From a checkpoint of a small transformer trained on Wikipedia: tied embeddings.
Each number is 128 + 32 x the weight over the matrix's rms, rounded and kept within 0 to 255. Layers, rows and columns count from 0.

# layer 5 attention value, 32x96, rms 0.264, rows 6-23, columns 0-95
[[ 89 117  67 161  91  74  94 147 184 107 130 134 144  92  95  90 148 160 125 169 169 162 134 180  98  74 147 124 137 195 101 106 182 132 136 129 118 102 160 133  70 120 146 109 123 110  77 142 123 161  99  97 125  65 105  84  69 109 166 156  58 135 156 127  74 165 222 138 112  63 106 119 168 204 137 150 182 104 130 125 103 169 175 102 164 143  95  98  92 144 173 130 106  83 137  91]
 [125 113 126  81 156  88 113  80  57 110 147 148 136 145 119 135  89 116 144 157  96 168 126 116 101 155 107 153 154  74 127 162 116 108 117 123 173 106 156 127 108  85 113 161 156 134 192 149  79 147  82 134 118 123 137 119 137 101 101 120  96  93 102  86 111 116 166 106 167 142 165  61 123 141  66  78 177 158 134 119  69 133  54 133 138 133 103 152  74 124 106  92 140 149 129 130]
 [ 92 168  83 166 132 160  96 119 133 105 159  77 158 101 124 146 148  88  96  86 154 191 123 153 203 106 144 127  94 172 145  91 113 151  90 133  97 134 121 117 178 134 162 118 112 168  86 172 119 145 149 120 104 135  88  83 121 148 137 111  95 148 130 138 107 123 114 115 134 111 224 127 197 143 106  93 100 164 146  61 118 164  91 132 117 185 165 129 107  74 188 172 168 112 158 127]
 [148 135 120  91 109  92 202 117 116 116 151 110 107  97 127 112  61 186 157 102 143 128  73 169 119 102  56 154 134 115 155 172 153 150 102 192 149 124 150 130 169 159 177 150 103  91 119 180 125 169 124 197 103 156 168 160 142 167 165 134 132 194 154 127 102 140 134 118 113 100 126 115  73 121 139 112 109 163  86 139 125 130 117 114 138  97 108 147 131 122 110 159 127 139 135 142]
 [ 68 176  66 103 113 174 122 144 100 130 145  69 120 150 153 164 136 106  88  92 129  88 111 132 191 153 111 171 123 129 166 130 144 109 179 186  76  33 118 128 143 126 163 193  98 114  61 122 123  74 141 142 120 152 145 175 146 177 141 138 153 136 121 131 117 154  93 130 127 185 159  70 140 103  87  89 121 148 142  74 107 102  86  99  94  96  87  86  94 122 142  98 145  84 115 108]
 [175 140 150 166 159 156 145 182  79 163 103 167  86 131 220 163 139 150 141  89 136 202 167 138 143 111 142 175 134 112 118 166 182 158 160 200 113  96  85 113  88  70 132 157 108 158  84 232  69 102 203  78 135 151 138 146 148 109 109 161 166 117 168 199 204 140 149 134 116 138 152 167 140 122 155 147 110 129 135 122 158  93 105 170 151 113 173 153 131  80 133  39  91 110 117  64]
 [102 165  83  96 183 129 128 136 107 155  82 166  91 113 150 127 152 143 117 145 137 166 188 167 132 126  86 156 113 130 124  88 160 173 101  71 114  77  91  95 158 130  35 103 169 153 183 123  77 159  87 122 181 152  72 117 179 128  94  87 160 116  92 113 105 144 131  93 150  46 129 174 162 136 138  94 107 140 108 149  97 118 107 113 116 141  96 121 114 116 173 126 112 157 133 189]
 [116 124 138 188 153 146 143 162 155 104 152 118 120 126  81  70 144 101 137 109 106  28  65 112 122 186  79 150 143 166  86  49 149  94 179  94  93 193 113 145 169 116 154 114 148 120 111 100  81 167  87 140 112 107 147 110 101 149 150 146 205 102 131 146 116  97 126 109 111 128 196 115 140 111 151 170 105 134  58 118 150 172 135 120 176  56  58 138  99 112  73 134 124 110 131 146]
 [124  76 132 128 154 163 147 137 113 170 167 109 141 132  95 150 140 105 158 124 147 118 167  98  79 138 169 124 114 139 121 150 109  57 133  97 104  96  81 107 137 138 121 130  85 107 183 116 129 138 116 151 159 130 109 140  76 175 143 119 165 165  70 151 149 111  89 194 153 118 154 173  94 141 148 146 155  92  91  99  97 161 139 138 110  65 120 132 114  60 119 130  83  76 118 109]
 [ 98 188 135 134 164 136 152 131 179 165 112  63 109 154 118 120 145 162 110 131  90 176 106 183 121 128 131 153 191 140  87 144  96 140 183 119 173 128 178 125 121 124 136 154 126 106  83 108 152 113  99  88 129 171 109  94 108 141 101 137  90 191 135 135 164 176 128 140  89 127 114 175 188 126 202 200  32  43 118  95 105 157 147 122 117 101 123 219 113 131 119 193 131 148 120 127]
 [126 139  98  91  78 162 104 119 162 102  95 150 149 122 117 123 155  91 105 135  56 145 121 168 150 120 143 124 121 150 145  82 108  82 119 141 117  88  58 150 146  94 134 115  81  58  99 128 188  86 128 125 132 147 101 139  94 118 127 115 136 128 132 162 106  86 104 151 141 173 134 108 103 116 108 161 133 119 129 157 121 106 193 122  91 104 127 142 124 117 111 174 104 203  82  67]
 [117 154  83 167 101 144 123  97 120 101  72 138 155 219 118 163 166 155  88 176 154 147 151 145 110 144 100 111 125 142 129 134 128 103 162 170 106 128  96 152 133 136 170 120 177 129 149 135  99 106  98  42 152  76 138 136 132 156  65  74 162 150 149  88 174 149 162 115 105 158 123 147 173 107 114 122 122 109 152 190 124 153 104 166 193 113 162 136 133 137  85 125 154  71 131 156]
 [123 122 156 172 124 131 150 162 124 129 115 107  63 116 187 130 129 137  78 107 140 107 138  99 141 141 100  98 122 111 139 153 117 101 127 111 144 132 135 132 100 138 166 163 131 108  89 129 135 139  99 178 157 128  46 128  81 131 145 146 128 132 176 177 125  62 113 129 108 107 132 155 147 122 185 170 109 101 135 147 134 140 146 101 102 119 151 139 126 163 129 118  63 106  75 124]
 [142 120 130  79  75 117 100  98 150  60 134 120  87 132 130 151  73  69 117 134 140 122 133 132 117 122 140 109 129 114 157 130 138 103 150 114 105 117  94 183 131 124 150 158 114 156 134 125  96 132 122 151 155 128 145 154 148 133 137 152 168  43 128 104 114 128  74 217 122 173  96 141 120 119  95  89 121 164 124  86 126  86 132 113 115  97 132 125 106 113 172 100 139  96 117 132]
 [136 132 110 136 112  93 115 109 115 155 184 143 158 181 112 164 140 152  56 113  99 130 153 124 110  80 144 116 109 123 110 119 106 139 126 146 163 150 170 190 123 118 121 117 113 143 128 132 107 152 127  91 139  97 203 107 135 149  41 188 154 167 128  97  92 130 139 155 137 163  85  95  73 140 137 135 119 158 146 153 156 138 125 120 114  60 158 140  68 126 129 131 170  89 152 146]
 [133 159 102 103  99  82 143  99 156  50  94 125 152 164 143 131  50  95 165 155 113 127 143 102 140 107 145  88 106 124 160 124 204 150 106 187 203  93 130 143 102 131 121 191 149 132 146 137 151 109 100  82 134 171 137 106  99 159 128 124 139 171  82 126 163  74  92 140 150 151 145  98  69 103 147 122  69  93 124 134 158  98  74 118 161 106 152 151 135 199 169 117 106 159 120  93]
 [ 82  70 118 100 131 103 142 106  76 125 112 213 127 144 133 106 146  77 112 127  24 108 161 171  89 161 208 140 128 125 151 171 105 141  59  85  99  92 142 107 124 144  85 128 131 141 136 146 168  61  92 128 150 146 231 121 144 117 149 193 140 181  85  90  92 144  93  92 158  80 125 137 133 215 163 122 135 129 169  84 156 122 151  80 142 129 123 107 129  88 153 119 142 142 107 163]
 [130 155 126 121 132 151 134 157 105  90 114 141 149 155 140 112 134 102 100 172 114 114 148 113  95 184 156 102 116 118  71  82 126 150  81  96 154 138  85 123 115 121 124 122 188 119 169 110 164 100 179 112 134 107 105 141 153  73 135 167 110  73 142 136  97 136 134 133 170 115 160 127  93 172  92 139 157 131 135  84 134 152 231 157  71  68 148 124 115 113 140 105  95  95 117  71]]
# layer 5 attention output (transposed), 96x96, rms 0.663, rows 6-23,38-55,70-87, columns 0-95
[[ 89 145 193 101 171 171 105 100 255 167 145 116 101 133 149 131 143  47 165 228 160 108 105 107 108 127  34 114 156  69 129  52 158 132  64 141 162 145 115 102 101  60 110 113 113  86 157 255 115 119 191  87 109 107 167  84  64  27 127 146 151 180 105 104 100 133 128 161  79 107 169  61 161  70 161 173 209 122  99 102 246 155 180 104 122 169 120  87 142  89 137 111 150 179  60 174]
 [ 98 167 114 180 122  94 166 153 174  86 176 195 212 150  91 206 199 183 126  22 167  56 146 230  89 117  48 109 147 113 153 140 180 166  86 171 147 186 154 190 160 147  64 177 218 124 131 141 114 115 128 118  97 173 124 118  92 122 146 131 116 116 121  51 213 142 105  80 150  82  71 140 162 110 100  59 132 156 105  82 119  92 135 119 145 102 215 136  54 116  97 101 135  94 118 140]
 [164 182 211 158 126 148 159 128 131  89  94  52  75 166 163 135 144 169 120 162 151 115 116 208 117 130 138  81 169 167 179  69 173 105  37 116 113  67 180  91 116 117 135  73 134  56 179 207  77 188 134 122 189 149 144  98 122 189 126 125 127 104 136 134 208 124 124  78  48 131 176  77 122 144 129 137 139  95 102  82  83 166 111 118 107 163 120 101  95 122 132 171 173 156 133  92]
 [182  85  84 116 119  80 142  99 110 135  88  92 114 142 156 136 116 114 129  69  83 192 126 134 112 107 106 141  59 186 157 169 112 147  64 121  86  67  80 116 139 105 147 127 206 171  86 108 102 155 102 161 153 100 147 141 199 110 134  93  72 146 152 104 110 179 117 150 106 183 124 115 137 121 162 125 102 110  89 119  74 131 130  99 118  83  97  53 138  95 114 176 145 106 139 123]
 [155 137  94 109 127 118 203 125  55  89  41  61 113 148 198  65 107 255  98  95 131 101  82 182 119  77 197 142 141 126 175 100  63 142  98  96  98 156 173 118 187 114 111 123 209  90  85 142 161 137  87 219 193 111 144  74 130 178 148 138  84  80 126 135 181 160  95 112 117 184 123 125 139 138  96  90  85 128 159 130  48 122  51 100 109 102 202  48  96  92 118 238 107  89 145 120]
 [138 200 168 168 133  90 108   1  46 172 120 146 140  99 164 119  86 238 139 138  55 157 164 117 122 145 176 103  76  95 112 122 168 111 228  26 122  76   0 155 135 153  67  26 148  64 112 163 141 127 155 157 123 142 103 174 132 127 147 129 221 105 255 170 138  37  92 220  41  27 126 179  91 166 162 145 158 134 101 105  53 116  64  97 135 165 132  72 180 207 167 162  50  97 174  19]
 [ 51 133 175 184 138 145 151 107 140 105 201 151 185 135 101 142 162  72 119 134 180 136 123 230 131 128 117  66 196 107 131 174 178 147  73 113 101 137  87  98  69  98 168  98  92  84 190 197  62 134 116  94 179 147 101 155 138 213 125  77 187  68 172 197 171  96  96  70 116 140 121 167 120 167 131 144 184 112 153 138 183 159 179 126 115 146 139 175   0 117 119 175 123 198 123 118]
 [111 155  90 106 103 147 146 173 181  77 180 142  91 137 113  84  78  74 129 163 107 123 165  59 157 231 129  85 125 101  65 109   0 162 184 106 129 158 209 131 173  88 145 162 113  83 101  58 147 143 148 105 116 155 187 136  65 111  82 159  11 171  83 150 110 215 114  75 183 146  84 133 132  87 132  59  66 102 122 161  65 138  61 166 150 141 135 106 139 124 162  99  91 100  68 113]
 [103 125  77 137 126  96 148 179  18 157 206 107  90 155  92 160  88 105 127 179  53 146 129  73 203 156 231 134 121  77 116 232 114 139 212 111 124 123 197 115 130  80 100 118  43 174  72  34  89 129 126  90 206 169  95 143 116 189 180  45 168 122 128 139  63 110 110 139 175 161 111 138 131 153  66 109  58 158 192 158  97 212  96 160 138 131  99 233 107 187 116 196 126 184 210 111]
 [212  57 113 114  91 140 115 175 208 158 135  18 113 117 122 147   9 109 126 255  21 119 144  84 141 164  89 162 109 133 155 187  78 117 155 124 109  44 192 189 107  63 130  82 172 150 126 255 104 137  78  67 115  93 150  66 101 123  89 130 127 169  73 104  67 198 138 169  52 111 228  33 166 151 153 167 144 146  97 114 155 142  90 169  19  84  51 114 208 134 154 221 128 174 148 197]
 [162  95 115 152  34 110 139 148  65 130 104 103  97 140  95  82 133 138 125 207  80 170 173 108 101 143 182 207 151  98 177   0 156  79 175 171 225 158 129  69 108 166 111 143   0 109 183 136 189  96 161 120 117  85 111  77 107 164 120 156 173 123 132 121 116 158 126 110 150 149 163 140 104  93 151 100  82 111 116 164 151 195 145  75 108 115 136 147 204 192 116 137 106 125 166 175]
 [168 196 126 169  89 136  28 107 151 177 185 115 176 115 150 142 102 169 127 156 165  85 119 136 149 135  45  98 147 114  67 167 146 133 255 112 136  86 103 156 157 125  88 122 185  46 129 217 143  62 108  83  73 132  79  64  82 128 129 160 123 115 113 184 207 114 131 102 159 121 106 107  90 184 196 136 135 126 149  85 105  92  43 128 110 125 118  27 116 133 100 185 105 104 177 150]
 [122 106 118  88 160 148 154 115 185  68 100 128 107 177 160  75  38 120 149 194  82 143 124  71 135 160 179 154  90 139 144 142  94 107 143 109  96 115 164 107 113 128 104  90  35 171  82 113 123 160 168 186 129  97 132 133 122 130  95 143  97 100  66 151  20 139 120 144 115 140 163 108 148  84 120 133 113  86 127 100 115 163 120 127 156 126 142 132 162 131 160 121 115 168 113 116]
 [109 174 129 109 171 150 144 172  83  86 112 160 110 132 166 162 146 191  58 103 189 101 165 147 112  63 201 153 140 122 135  54 131 138 107 137  78 166 184 139 202 158 106 194  99  99  79  32 184  93 129 131 170 105  64 185  82 195 191 191 150 121  97 161 154  76 120 146 211 164 122 122 143 114  95  71  52  88 130 137 149 160 100 126 130 128 137 180  86 120 139 105  96 115 173 111]
 [167  96  59 154  90  80  45 156  99 179  77  52 178 105 139 139 155  96 127  90 141 117 168 138 159  67  71 130 143 133 133 206 168  75 177 175 166 135 102 109 156 167 144 151 182 123 175 153 213  72  58  74  77 129 107  72  94  80 151 115 153 121  72 113 171 188 132 129 191 175 107 120  96 169 164 131 126 139  98 122 182 106 155 152 141 113 107 118 124 154 119 134 119 114 197 153]
 [184 169 131 113 101  99 119 145 102 106  73  87 156 161 148 166 188 202 103 163 121 100 147 162  82  71 191 197 128 126 210  68 141 128 125 119 111 113 138 152 192 140 124 166  89 179  66 214 195 107  82 210 138 137  63 127 125  79  85 191 165 122  80  67 136 108 102 168 124  69 116 136 152 130 106 146 119 144 101 103 217 201 104 122 105  96 151 143 105 148 115 102 106  94 128 109]
 [150  86  61 206  70  59 161 150 116 135  96 150 157 120  36 131 237  77 156  17 119 128 118 203 103  93  99 184 100 109 131 242 237 151  57 121 166 126  18 212  72 164 134 196 110 196 147 151 122 166 132 177 133 125 200 167 180 127  79  15 187  77 115  48  76 179 151  56 171 119  73 119 136 136  18  75 152 114  78 126 160  88 255 145 159  33  97 181 184 133 109 153 113 121 154 104]
 [ 69 122 161 174 105 108 132 135 123 134 195 217 138  88  27 143 168  89 134 126 136 106 159  79 102 152  98 120 136  77 125  32 149 155 135 125 182 145  86 103  63 154 132 179  72 135 131  62 135 152 192 148 156 147 149 169 121 136  99 157 164 143 145 101 157  84 132 147 136  43  80 178 133 107  90 135 128 133 104 142 187 175 169 149 157 123 208 218 112 180 160  34 129 160  91 138]
 [179 125 110 185 112  61 129 126 108  80 112 107 144 134 136  71 148  73  90  96 135 118 168 146 124  90 154 121 117 139 134 128 160  49  89  87 126 131 159 133 130 136 126 181 167  99 109 148  98 149 117 142 119 164 165 133  88 131 102 140 109 133 135 119 120 103 148 140 176 132 132 116  95 155 130 116  84 163 104 112 111 128 157 157 103 111 113 156 131  98 183  91 111  81 125 113]
 [127 162 112 122 158  97 133 103 144 133  91 181 131 123 117 132 190 155 116 132 158 162 176 126 122 157 106  81 138 102 113 133 143 124 165  85  83 142 100 134 113 119 162 144 105 139 151  94 127 107 142 143 119 116 141 159 162 102 142 148 120  95 142 143 117  71 159 123 129 127 146  83 168 141 136 179 141 148 148 151 125 159 109 176  77 130  94 114 143 121 115  89 102 139 109 123]
 [121 109 103 144 137 147 153 133  99 168 131 107 126 130 123 105 150 106  93 131 126 175 114 136 141 146  95 116 107 135 147 138 111 102 123 132  92 135 155 128 157 123 148  87 117  89 139 163 151 129 191 117  93 113 137 121 152 138 136  95 129 151 172 124  77 124 167 120 141 137 145  90 108 140 140 163 133 163 154 113 106 143 133 106 100 127 118 154  98  67 131 161 132 161 160 110]
 [110 155 107 138 138 129 147  97 126 113  90  86 121 112 125 170 169 142 139  98 155 141  67 125 130 145 141 107 181  88 133 128  96 161 124 123 104 134 161 142 128  91 134  84 141 132 116 150 178 153 120 163 118 141 151 153 160 116 156 114  80 106  87  87 121 105 169 126  83 121 131 105 105 102  96 100 155 118 148 150 146 117 122 181 182 181 139 130 158 109  91 116 133 156 150 151]
 [140 152 122 146 132 117 132 161 102 119 116  80 129 141 167 142 135 106 125 112 142 121 186 144 135 120 129 147 114 162 108 118 138  58 118 136 123 111 179 107 117 141 118 157 138 106 105 102 128 113 131 129  99 183 142 139 150 113  88 140 159 135 146 135 120 159 124 103 147 152 141  72  65 107 132 143 119 131 133  98  72 119 136 128 130 116  77 141 115 186 166 133 112  99 138 105]
 [136 115 124 136 147 141 160 127 132 124 135 123 122 114 113  98 120 114  95 137 138 123 148 114 161 119 130 174 113 122 132 127 158 110 126 159 124 110 102 132 125 160 130 157  85 120 145 104  61 132 152 110 158 135 112 143 124 128 122 145 128 162 119 129 110 136 114 142 163 146 147 144 149 157 136 123 104 150 146 130  77 161 150 106  94 141 119 133 118 141 119 180 112 124 130 149]
 [107 128 165 111 124 150 117  92 141 108 116 100 120 138 136 193 116 157 142 124 138 136  84  63 143 118 122 131 153 131  88 107 103 182 137 111 153  85 123 126 128 130 124 123 113 189 106  88 118 139 100 153 138 152 112 120 159 152 149 140 119 119  87 131 128  95 110  80 117 135 138 118 129 140  87 110 154 109 130 118 142 124 138 143 173 135 158 130 145 140  52 132 180 167 147 145]
 [114  96 123 150  99 107 132 102 120 150 132 123 135 134 122 124 134  99 109 103 150 105 108  90 125 117 150 145 174 117 115 124 132  97 137 115  89 130 173 146 134  99  95 120 118 130  72 122  80 152 123  99 103 136 150 117 160 164 153  91 106 140 122 110  76  79 111 118 126 120 188  85 111 159 107 126 109 132 128 131 115 123 140  98 168 143 114 159 162 117 111 146 115 143 161 123]
 [130 130 124 135 124 141 128 109 103 136 124 120 149 116 120 130 143 116 117 115 175 124 129 146  57  97 104 111  91 140 106 114 140  90  99 129 133 135 118 133 139 170 190 165 141 113 164 118 112 134 133 173 126 136 133 106 162 145 135 175 119 138 137 118 154 127 169 101 169 125 123  91 123 133 134 115 120 150 127 115  95 155 151 153 126  89 121 126  91  85 107 140 192 132 114 105]
 [126 161 121 113 156 129 104 102 145 146 105 143 135 144 143 129 121 131 139 152 153 151 160 116 106 147 127 124 147 127 119 126 125 133 150 125 134 152 107 122 103 146 159 143 103 134 182  90 145  73 139 142 108 133 130 163 140 104 148 149 112  99 151 133 143 130 131 148 110 120 135  87 137 133 137 142 132 100 178 115  94 139 128 132 157 136 100 136 145 159 109 134 116 126 117 129]
 [150 172 100 136 136 126 138 138 118 109 108 119 113 164 134 174 184 158  97 113  83 111 138 124 145 150 153 129 133 127 137 109 125 137 129 130 103 102 138 127 148  86 119 121 119 152 116  95 193 143 106 169 127 196 142 105 172 119 115 130 127 115 130 126 133 125 152 130  93 152 137 103 124 106 140 107 149 133 148 128 149 138 128 156 149 110 106 143 127 124 134 110 121 157 141  98]
 [132 109  97 110  99 163 139 139 105 165 116 118 134 147  91 131 146 116 106 137  93  90 109 173 120 130 109  83  87 121 137 137 110 104  99 152 137 132 110 142 115 103 162 136 152 117  93 132 177 122 108 129 151  97 140 141 157 144 158  98 124 123 131 149 186 151 109 112 102 102  98 149 141 135 100 125 166 163 163 162 174 140 117 110 154 114 135 126  92  88 133  99 174 118 103 127]
 [140 100 146 145  98 169 125 138 146 156 138 143 139 123 153 134 132 157  56 152 112 135 150 131 125 105  60 125  73 115 100 112 105 176 142 108 121 157  95 114  99 139 142 130 114 151 126 140 109 120 104 117 142 125  94 151 110 144 101 163 184 124 171 164 116 104  95 125 166 128 126 193 136 146 169 160 147 148 132 121 148 125 127 129  96 122 160 127 117 111 101 110 171 134 104 127]
 [151 132 130 143 127 119 108  75 153 131 125 122 127 149 129 116  99 124 115 158 102 112  78 141 123 118 113 126 139 132 157 127 119 134  95 124 171 124 146 103 123 134 137 155 130 121 122 166 106 151 116 137 122 167 133  91 113 127 140 107  97 119 132 120 156 150 137 192 126 100 113 151 141 137 126 105 121 143 135 130 122 120 129  86 142 140 166 146 125  89 166 148 142 115 112 130]
 [120 114 162 106 151 160 121 107 144 175 127 109 105 121 138 180  84 126  86 151 148 130 117 101 137  91  76 169 134 131 101 116  88 151 135 166 119 136 140 117 145 136 174 125  96 135 131  93 108 139 140 145 117 136 135 114 155 134 117 145 153 115 164 109  86 137 165 102 139 147 181 116 118 139 139 135 138 130 118 130  95 116 127  82  89 139 136 169 116 109  96 203 159 169 144  94]
 [109  82 137 119 128 181 150 143 142 140 118 130 140 133 102 105 119 120 135 132 147 124  86 118  97 146 162 129 111 132  95 139  88 123 130 116 131 133 100 161 127 119 139 100 111 179 123  98 132 117  92  91 154 114 111 124 104 186 183 116  84 154 105 154 134 104  75  95  76 103 164 129 135 138  66  93 115 113 114  99 173 105 115 130 210 115 171 107 121 137  82 115 189 104 124 139]
 [172 100 102 158 109 152 116 159 103 178 136 106 142 166 141  75 122  75  96 141  78 103 147 155 131 101 162 137 111 102 147 117 120  90  98 124 169 155 131 115 111 105 118 139 133  98 114 126 128 126 123 141 114 164 139 143  89 138  99 128 140 129 144 156 128 127  88 172 148 126 112 139 130 111 172 112  91 146 158 124 119 113 130 104 159 127 111 166  91 111 172 136 117 103 130 156]
 [103 139 113 110 167 175 127 182 112 130 157  96 116 123 141 170 117 102 106 160 131 121 164 136 104 151 133 133 100 157 145 110 141  57 106 154 134 136 158 113  98 153 131 147  99  84 143 114 150  96 156 140 153 120 130 167 164 131 140 151 160 148 146 113 148 199 130 136 142 142 121 121  90 130 106 118 143 133 139 103  99 177 146 119 125 128 100 134 129 148 133 168 139 102 118 108]
 [130 127 133  62 123 185 135 144 126 153 112 115 163 134 127 161 134 126  81 147  59 126 133 121 127 128 143 137 128 106 113 127 180 155 147 112 112 120 182  98 118 147 120 111 160 133 122 123 166 118 125 116 123 143 114 164 146 141  78 141 147  88 167 181 163 131  49 117 134 118 155 151 125 116 154 100  92  73 105 189  93 112 153 102 149 106 104 141 117 203 143 124 202 141 142 141]
 [122 151 168  80 136 156 114 135 146 113 174 139 122 176 117 132  96 150 155 162 145 110 107 162  92 118 128  82 126 144 146 126 164 135 120 101 129 143 132 127 145 218  86 110 140 126 116 132 101 108 130 138 142 132  72 144 163 137 115 110 118 116 135 154 181 105  97 141 113  81 125 159 127 112 144 104 117 143  87 140 137 106  81 110 145 156 144 110 165 119 144 142 139 139  93 130]
 [158 149 107 161 115 105 126 131 132 101 142 123 100 101 188 109 144 128 198 115 124 115 133 141 153 147 146 179 148 147 128 147 106 153 127 164 163 120 103 161 131 107  79 147 112 164 122 101 133  92  82 177 169  85 144  72 135 143 175 112 144 129  81 100 135 183 166 153 115 182  99 170  99 156 112 134 145 163 145 140 172 141 133 149 129  99 131 131 129 148 118  93 126 116 102  90]
 [107  68 194 110 139 150 103 173  87 175 112 156 144 122 106 107 105 164  66 129  76 121 177 119 151 125 184 129 158 164 157 141 148 156 198 102  79 153  98 110  91 162 105 115 147 149 155 156 208 148 107 120 122 153 135 200 112 147  76 129 166 112 138 197 122 114  56 128 138 137 155 184 140  98 170 138 109  81  98 193 150 113 119  99 154 130 117 152 122 142 152 112  94 163 137 172]
 [100 130 108 100 137 139 122 107 150 138 151 103 167 107 149 104 168 106 117 152 101 152 125 100 148 102 100 126 108 116 128 102 187 127 110 129 138 176 159 124  93 148 152  85  91 162 148 139 103 163 137 149 128  96 110  96 156 111 143 131  71 164 147 105 137  84 135 130 126  92 157 142 142 144 170 160 156 168 189 136  96 119 160 139  99 116 160 143 135 187 119  99 175 130 139 115]
 [146 116 132 106 118 145 137 140 115 112 168 121 113 147 156 142 106 141 134  97 111 162 119 116 117 123 122 117 158 134 135 149 127 110 148  95 116 108 140 148 139 106 144  72 148 132 127 123 109 146  90  89 129 131 109 136 126 144 110 136  93 128 157 141 123 139  96 141  99 138 155 115 143 127 156 134  98  96 109 161  78 133 111 124 141 134 124 134 154 139 132 166 137 164 127 151]
 [ 99  90 148 156 162 127 125  96  98 161 149 167 176 115 166 137 138 137 174 120 130 177 181 137  72 112 116 125 137 163 112  94 149 137 118 151 137 138 144 120 108  94 152 132  92  91 161 133  70 172 109 141 110 142 111 121 128 103 135 117 115 131 143  91 100  90 140 153 122 111 146  90 150  84 196 178 180 169 198 108  90 119 135 149  99  92 138 130 153 129 153 127 109 130 143 174]
 [140 100 150 123 147 156 139 179 125  86 121 122 127  93 159 169 126 100 126  94 127 111 167 105 121 130 147 114 133 164  81 106 134 106 104 117 118 139 190 137 139 120 134 119 128  80 136 143 101 146  78 157 128 145 142  99 124 160 111 176 106 135 170 129 119 181 134  60 124 190 152 110 111 111 138 139  88 154 139 143  88 150 118 165 117 122 147 117 155 130 132 138 131 133 138 136]
 [126 141 134  74 123 132 117 142  99 116 122 118 156 155 119 137 153 138 157 132 117 117 156 164 114 117 114 119 143 110 119 153 165 133 153 104 109 138 100 107 132 145 128  93 142 122  88 151 132 121 127 108 124 121 126 143 164 157 129 118 160  74 129 150 172 122  86 115 115 104 129 141 118 135 137 108 126 120  98 130 160 103 140  98 159 113 126 108 108 155 145 102 182 119 164  96]
 [120  98 147  90 143 157 132 151  85 125 173 160 146 128 151 140 140 141 128  89  95 172 141 129 132 147  80 106 111 130 147 130 148  90 116  93 153 135 127 170 143 112 128  98 124 128 174 130 122 139 108  85 148 123 130  99 170 155 148 119  88 160 143 108 144 126 132 161 109 117 119 143 167  94 135 143 132 166 153 137 129 101 144 188 108  80 117 150 175 129 160 121 118 143 111 124]
 [103 112 179 159 125 116 124 106 117 144 119 139 117 105 153 116 121 133 182  95 171 100 122 169 118 116 123 126 158 177 134 108  96 152 127 141 125 125 128 105 135 132  94 138 113 133 118 126 115 160  95 120 142 118 115 100  99  79  88  79 143 115 133 128  98 133 133 138 119 134 129 143 124 139 116 163 160 119  96  91 118  77 115 154  80 153 128 117 154 130 134 132 125 129 165 131]
 [111 169 136 124 156 120 127 100 124 131 126  98 107 117 148 100 124 120 133 118 142 152 142 130  98  99 147 147 138 119 164 103 120 101 126 111 102 174 132 113 148 113 140 119 100 126 136 136 148 162 125 164  80 143 139 102 130  98 112 142 155 126 134 110  95 119 102  86 132 160 176 139 171 116 131 142 124 127 114  92 114 106 145 137 105 176 130 103 125 131 134  96  62 134 148  98]
 [133 175 128 108 134  92 134 131 113 188 145 109 118 131  84 117 155 103 115 130 127 142 115  99 118  88 139 140 125 152 148 131 136 100 164 107  91 159 151 109 141 145 168 139 135 100 129 113 121 120 150 176 104 139 135 101 155  68 124 134 172 122 139 154 111 115  82 100 143 126 135 124 159  86 115 138 157 150 130 172 112 112 124 120 142 161 128  81 152 127  87 105 143 120 145 110]
 [135  87 140 114 137 185 146 191 129 139 105 115 138 136 166 169 152 138  88  89  74 176 137 128 133 172 108 148 112 156 129 143 140 104 134 124 128 105 138 133 130  74 113 107 155 124 213 127 160 103 109  62 121 132 141 123 167 134  90 183 127 121 180 143 139 143  80 129  99 169 193 147 151 122 155 117  73 115 100 151  93  93 146 176  88 142  90 138 139 175 142 165 108 156 118 148]
 [122 137 130  98 145 140 175 177 103 101 121 121 154 132  79 134 134 133 133 118 123 143 108 121 180 107 165 104 169 129 122 149 120 127 160 133  85  97 151 123 111 188  77  95 117 127 132 199 131  87 114 119 111 129  99 141 157 166 134  91 117 130 101 146 147 110 119 100 109 123 131 132 111 118 137 120 105 128 120 174 151 149 121  90 166 142 132 144 113 135 128  93 156 157 144 175]
 [164 151 130 117  82  59 146 115 103 126 133 146 131 147 143 112 131 117 155 136 108 151 130 179 128  85 163 110 138 105 155 117 173 117 115 112 136 104 111 181  94 159 101 117 107 132 115 145 101 112 115 129  87 146 125 128  99  73 123  87 127 131 112 123 148 131 138 110 125  85  79  92 151 107 143 119 118 150 128 109 141 103 111  51 126  85 104 132 148 132 168 121 125 133 104 161]
 [ 88 132 132 122 141 151 144 125 109 112 160 141 138 102 156 121 131 130 126 108 128 166 123 110 142 170  86 124 149 171  96 127 120 101 107 122 125 114 140 150 123  91 158 135 132 140 140  86  91 167 100 117 172 106 145  77 154 141 165 107 128 128 136 110 129 146 112  99 117 141 126 133 157 138 126 172 125 149 163 112  91 135 154 150 121 101 116 115 136 137 144 148 165 138 128 108]
 [162 125 125 147 132 186 141 131 163 192 121  70 135  77 158 149 162 122 127 146  67  93 165 136 174 120 161 190 149 108 147 172  94 135 147 105 108 150 136 140  95 139  93 108 129 188 132 165 165 120 130 126 152 102 146  96 140 142 110 140  90 180 132  99 124 138 167 154 139 156 188 159 139 161 110 143 113 152 152 158 125  87 145 110  86 121 133 156 127 163 114  98  87 135 154  69]]